Part of a small language model's weights.
Size: width 128, 8 heads of 32, vocabulary 592.
Architecture: rotary positions, no biases in attention or MLP, untied embeddings.
Training: a variant of Muon for these matrices, 108M tokens.
Each number is 200 + 20 x the weight over its row's rms, rounded and kept within 0 to 999. Layers, rows and columns count from 0. The size before them is the row's rms in percent of the matrix's.

# up: layer 2 MLP up, 512x128, rms 0.118, rows 429-453, columns 0-63
# down: layer 2 MLP down (transposed), 512x128, rms 0.049, rows 429-452, columns 0-63
up429,097,215,191,187,172,242,207,176,197,234,224,196,173,201,202,183,200,217,196,191,195,166,199,183,155,215,207,190,210,198,194,192,174,206,216,185,195,197,214,139,183,229,203,193,173,212,195,192,237,228,175,193,165,174,214,208,193,205,229,171,216,233,190,211,212
down429,088,209,208,194,214,206,220,204,218,207,169,171,194,214,192,207,194,208,143,205,186,253,181,207,175,199,202,208,169,211,172,184,187,223,205,196,175,237,196,202,219,205,252,199,213,211,202,200,181,213,193,195,241,204,186,171,202,209,170,235,210,197,167,188,200
up430,101,225,145,187,224,196,210,206,201,212,247,212,227,213,224,189,214,177,212,194,235,161,197,223,211,212,187,204,199,225,195,203,190,172,224,218,210,204,185,234,181,212,206,219,196,207,227,209,234,182,220,218,191,254,147,204,211,245,196,212,178,171,183,213,205
down430,090,194,199,229,191,179,184,151,212,200,189,181,192,197,197,219,197,194,178,175,204,229,175,175,204,208,222,221,209,176,169,211,187,232,220,190,180,185,196,212,201,228,205,193,199,245,168,203,196,211,195,206,216,186,240,197,210,148,175,236,222,195,182,164,202
up431,096,202,195,230,195,199,187,193,179,213,202,187,203,170,210,219,174,234,157,206,197,237,207,232,223,211,201,208,210,197,221,188,191,213,186,209,192,230,181,211,212,210,211,197,204,210,190,226,213,261,203,190,192,170,193,174,185,197,219,199,236,213,209,199,203
down431,094,189,187,147,189,193,176,212,214,171,194,192,182,188,194,208,188,182,204,214,208,178,201,195,197,178,193,223,186,181,232,211,192,205,212,226,180,181,213,211,190,191,215,216,219,232,216,141,167,193,201,216,207,218,250,233,189,204,227,199,203,180,205,181,201
up432,093,204,193,223,201,204,196,198,220,208,190,216,230,192,228,200,207,202,212,215,195,195,220,208,210,183,208,169,210,179,182,188,213,227,205,211,222,208,202,237,201,124,204,216,191,222,189,251,233,174,187,215,179,208,230,212,202,194,176,227,174,201,185,215,237
down432,088,230,224,218,203,236,206,187,205,153,160,194,208,162,203,180,213,189,245,206,182,183,165,192,179,217,186,181,218,172,189,189,217,194,217,236,203,178,194,188,196,181,196,205,183,220,190,206,198,189,202,196,180,226,195,219,235,202,224,225,195,180,209,233,199
up433,107,205,218,189,193,230,191,164,208,253,204,185,191,219,201,218,174,185,167,218,202,195,198,186,166,228,226,198,208,212,182,214,180,156,201,230,169,205,193,188,206,224,182,193,203,190,177,218,232,216,192,203,179,202,190,184,223,207,202,217,205,189,187,210,170
down433,097,192,202,231,242,182,211,185,164,186,199,229,216,176,183,222,169,196,213,220,214,190,186,206,206,197,175,200,179,193,181,238,229,187,209,239,185,205,161,176,202,187,183,198,191,194,216,224,216,244,222,207,228,182,198,200,177,195,209,200,191,230,178,226,213
up434,102,193,161,189,228,213,165,213,188,204,188,198,198,206,223,197,192,181,200,199,216,189,198,183,207,186,193,194,188,225,209,197,165,205,231,185,177,183,197,218,241,209,186,199,176,198,205,176,209,207,198,198,221,172,210,223,230,179,199,179,213,208,205,203,202
down434,092,212,196,179,234,216,143,206,159,192,222,155,202,218,240,207,209,186,204,191,202,205,191,178,210,206,188,166,189,179,196,215,180,228,216,208,189,196,211,166,204,217,206,188,202,192,224,196,206,180,205,235,204,178,205,232,177,202,186,187,220,214,179,194,246
up435,091,198,213,218,180,189,229,200,182,203,189,199,214,236,181,170,222,176,186,207,208,207,225,235,234,196,197,198,201,237,176,233,209,203,171,218,235,194,197,199,227,205,190,215,185,201,235,185,193,192,193,162,207,234,186,202,178,203,184,219,194,183,217,206,225
down435,089,183,234,179,217,188,161,139,197,167,227,199,199,204,201,164,172,232,185,207,197,191,185,188,150,189,203,219,207,250,209,222,200,206,192,209,211,198,206,209,206,189,206,184,187,243,208,193,245,213,201,176,222,213,213,199,212,210,178,195,207,194,179,188,196
up436,092,185,211,219,207,192,213,187,179,227,164,195,178,202,200,229,209,181,218,209,196,158,187,188,197,230,203,211,210,199,191,194,212,225,176,196,182,201,210,209,192,203,200,225,169,188,208,215,212,194,183,242,200,224,202,208,218,176,198,214,182,180,206,189,190
down436,108,219,232,189,207,241,178,200,196,216,168,209,222,210,223,221,165,207,176,186,176,170,195,194,202,224,201,212,206,203,223,207,184,229,176,189,203,164,213,214,184,196,202,196,200,195,193,217,219,202,231,241,208,241,225,210,222,242,159,176,210,218,198,178,197
up437,106,179,218,200,204,190,187,213,184,188,180,198,199,212,232,178,226,155,200,220,237,199,199,203,198,198,182,194,179,192,211,223,200,239,208,222,228,214,127,187,212,231,172,206,186,172,199,211,185,234,187,202,207,186,213,174,189,204,187,216,219,212,188,187,190
down437,109,231,181,209,179,219,187,226,196,209,184,185,179,171,223,237,224,202,201,212,197,190,212,208,194,218,208,217,200,187,233,222,225,197,190,240,186,185,226,193,203,199,173,189,195,190,218,227,220,209,200,167,202,191,183,195,216,205,207,224,156,197,179,142,172
up438,098,238,215,213,206,200,180,199,203,188,204,207,177,167,200,191,198,218,165,228,205,201,190,197,194,228,194,194,188,226,234,200,252,171,223,179,198,189,183,238,199,190,195,161,200,187,168,223,201,225,190,193,167,221,224,201,224,240,221,229,184,207,185,192,216
down438,105,187,172,228,187,204,175,240,212,203,233,187,191,236,218,197,202,171,198,195,217,192,172,163,220,202,212,252,232,200,201,219,200,204,225,214,177,197,208,185,191,198,184,189,191,193,198,206,193,168,200,206,210,185,183,209,219,195,240,184,213,203,217,183,228
up439,090,215,208,204,229,207,204,191,241,185,219,189,185,202,240,187,195,151,222,198,225,184,206,210,164,224,216,203,189,205,181,185,195,166,186,227,210,199,181,218,199,204,207,185,192,187,198,235,205,199,213,180,192,203,218,187,160,209,170,219,197,209,197,189,228
down439,086,190,134,179,153,190,211,205,199,179,196,201,191,185,228,222,202,202,190,218,178,193,213,202,196,211,225,238,190,202,204,221,212,198,168,162,232,201,165,212,177,167,216,210,134,247,195,186,198,171,190,204,203,189,180,175,219,197,239,196,184,205,151,182,206
up440,111,172,204,204,201,190,202,186,179,181,193,231,230,221,172,199,189,197,214,208,175,203,202,197,227,202,154,197,206,203,203,185,201,192,189,181,199,199,191,197,193,176,139,197,199,177,224,178,200,184,222,202,238,222,202,196,158,201,213,196,178,208,184,232,212
down440,119,199,185,182,159,201,177,216,214,224,182,178,233,199,212,199,164,231,227,203,207,209,193,238,168,218,203,205,174,218,203,243,170,219,192,192,181,198,201,209,186,216,165,195,194,205,218,185,227,196,180,175,190,212,191,185,168,184,216,201,177,205,180,196,220
up441,094,185,219,199,198,222,224,187,188,160,187,205,208,183,200,212,201,202,223,178,193,193,232,216,181,184,199,203,161,186,215,205,236,205,208,177,194,189,168,210,222,223,222,212,199,148,200,191,206,186,206,216,209,200,168,171,207,202,263,200,215,215,230,279,201
down441,112,192,182,191,187,177,196,189,198,189,156,193,202,163,238,238,183,198,181,214,183,208,232,234,214,179,214,241,198,189,192,204,228,226,218,190,230,187,220,227,216,197,206,195,197,159,238,210,190,215,212,196,230,190,207,156,223,186,219,179,166,206,211,197,183
up442,095,213,201,200,157,166,177,181,207,180,188,204,208,214,178,207,239,191,178,203,217,229,181,207,182,187,236,180,242,218,197,189,201,239,200,213,221,215,172,224,191,196,185,197,190,176,204,211,245,204,176,177,194,168,201,164,191,177,213,187,206,189,191,203,192
down442,088,206,227,208,203,190,198,209,238,199,206,177,199,203,193,240,208,200,164,180,198,198,194,236,200,214,216,202,198,208,200,207,190,191,198,201,208,209,173,188,206,191,260,237,207,205,185,157,225,203,176,193,201,214,218,197,227,199,202,174,235,163,193,250,215
up443,098,224,188,179,199,211,206,189,203,196,224,215,158,191,199,190,165,210,231,194,209,167,215,170,223,210,241,189,200,202,192,201,226,200,186,221,208,229,185,187,167,227,150,174,174,200,179,211,184,237,224,199,206,204,202,200,183,173,153,218,185,208,227,199,217
down443,106,218,179,195,218,192,201,184,159,188,201,177,211,197,226,176,213,190,188,210,225,181,233,206,206,201,190,179,228,176,212,203,208,220,180,189,213,227,222,219,192,208,192,207,230,207,199,165,183,190,194,165,178,180,205,197,211,202,172,204,207,235,264,199,188
up444,099,216,214,206,237,184,203,213,230,179,171,196,179,175,228,189,183,207,215,202,197,225,207,211,157,207,224,191,202,206,197,178,228,197,214,181,249,174,199,202,190,173,189,211,199,206,167,222,168,185,167,233,227,205,211,195,217,219,190,198,192,220,199,223,235
down444,100,222,153,227,200,219,188,207,200,199,202,191,189,208,207,197,219,195,202,241,192,186,181,189,237,196,191,240,175,164,203,181,206,206,182,218,187,198,217,188,221,211,159,162,165,180,197,180,190,146,183,180,190,244,199,209,179,239,202,189,221,188,202,199,211
up445,096,191,150,195,186,154,195,193,216,211,190,177,230,171,198,205,201,183,199,224,183,204,184,173,191,194,225,231,209,214,193,196,233,205,227,173,210,192,190,207,225,249,239,186,198,202,200,210,205,188,217,204,200,216,180,201,204,209,207,237,203,201,199,187,171
down445,073,215,238,218,196,217,204,187,224,192,202,205,172,213,181,216,189,227,206,220,233,195,236,151,191,199,166,191,238,201,207,204,168,163,225,227,209,192,201,189,185,195,209,157,235,205,231,196,194,210,161,212,185,208,184,214,218,192,182,215,186,220,214,191,233
up446,099,202,217,183,205,191,184,201,188,203,221,211,158,207,197,216,204,220,166,190,228,189,164,214,207,215,185,228,228,181,185,194,184,209,233,180,203,178,226,207,216,177,241,188,226,204,215,177,193,228,194,203,184,181,191,191,182,238,230,203,195,199,211,178,200
down446,111,215,175,191,212,206,210,218,210,198,208,192,224,217,198,211,198,212,229,213,190,188,252,183,159,174,218,178,202,214,218,217,209,210,213,168,163,217,157,207,226,178,172,207,201,218,201,231,228,165,187,216,243,186,184,200,185,226,206,189,210,200,194,217,248
up447,102,178,205,185,205,181,205,242,215,179,243,190,194,243,198,241,188,204,203,167,175,202,156,212,203,173,198,193,189,168,169,170,214,158,183,185,215,201,185,184,224,197,154,209,203,208,173,199,183,201,200,230,200,228,213,201,211,200,199,192,229,224,226,203,201
down447,098,187,211,209,219,218,239,223,209,194,213,190,226,218,200,215,220,215,225,171,202,185,200,203,198,173,216,194,194,203,186,171,172,185,220,223,200,223,173,184,211,235,178,223,217,215,203,212,220,214,212,178,183,206,210,176,216,187,204,174,171,207,180,171,212
up448,098,243,180,181,246,220,218,177,180,193,198,189,203,213,216,193,173,201,233,184,195,174,217,145,208,205,201,204,228,177,164,183,195,200,197,196,185,222,218,199,176,165,192,212,176,174,180,230,238,210,166,240,216,215,205,206,189,170,219,247,199,188,197,179,228
down448,109,229,228,180,182,214,225,172,189,172,165,207,208,206,193,197,181,219,216,156,191,203,239,187,186,207,247,201,211,183,165,201,202,192,189,195,204,232,201,195,194,201,184,227,211,198,172,222,221,190,216,206,181,208,202,190,208,200,191,205,182,186,206,192,203
up449,106,198,198,185,208,193,236,175,209,181,183,183,176,194,172,204,244,204,192,213,200,192,182,225,186,184,196,214,179,218,180,191,245,192,197,214,196,193,228,238,161,168,213,208,217,193,220,187,202,241,178,179,208,201,186,224,221,181,207,227,189,200,214,233,206
down449,076,213,189,182,183,182,202,219,198,221,205,187,206,199,214,168,213,203,201,195,198,208,239,219,228,161,226,181,217,191,193,241,198,168,181,198,151,218,225,206,206,200,187,179,237,196,238,193,204,204,180,214,233,182,194,189,188,207,210,176,212,213,187,210,194
up450,107,206,160,197,204,210,165,172,186,208,192,178,208,162,190,254,209,200,193,193,200,211,209,202,175,194,246,188,189,201,218,207,185,203,214,205,181,212,161,190,195,218,193,177,144,221,241,198,208,207,197,218,221,191,156,197,216,176,198,197,188,199,160,210,193
down450,112,184,238,239,162,204,188,206,215,214,209,208,194,215,193,218,226,176,189,198,207,200,177,187,188,179,218,204,197,196,179,189,229,216,216,164,204,215,206,216,190,179,176,204,203,217,176,224,176,194,255,205,209,238,207,168,181,179,170,211,203,195,156,187,200
up451,100,167,194,164,236,185,218,191,188,226,172,202,204,209,235,186,201,172,172,218,198,196,219,217,187,186,214,198,236,190,228,204,218,179,203,206,220,200,201,149,218,174,221,195,183,192,210,211,217,188,204,193,186,182,194,216,187,230,215,208,180,205,203,229,154
down451,108,221,216,214,182,172,218,189,188,228,152,170,242,207,221,205,206,202,186,219,184,189,173,201,206,200,140,154,231,209,193,188,185,200,208,211,219,202,214,185,202,198,226,171,184,215,221,173,189,219,228,190,232,223,187,203,197,193,189,184,228,183,209,221,180
up452,105,192,226,211,215,208,166,215,188,194,177,192,174,172,236,202,205,203,191,202,240,185,214,220,168,222,212,169,196,212,166,229,171,193,195,201,241,207,143,205,217,214,175,198,139,169,196,225,247,200,203,237,179,214,213,228,204,198,169,187,206,181,181,199,198
down452,098,184,187,212,134,217,208,202,222,192,205,207,166,198,191,171,173,215,213,206,226,196,214,223,210,182,197,216,213,186,196,212,244,203,157,215,178,202,177,193,177,220,218,229,182,204,186,231,214,208,175,195,192,224,190,177,210,204,198,179,214,210,205,177,185
up453,099,219,171,195,218,215,196,186,220,187,191,216,197,202,206,210,197,191,203,209,160,192,185,194,184,224,185,182,200,170,182,228,176,138,204,204,175,197,170,200,177,201,214,229,178,201,212,180,217,212,214,202,210,221,201,227,166,187,196,192,198,217,172,185,204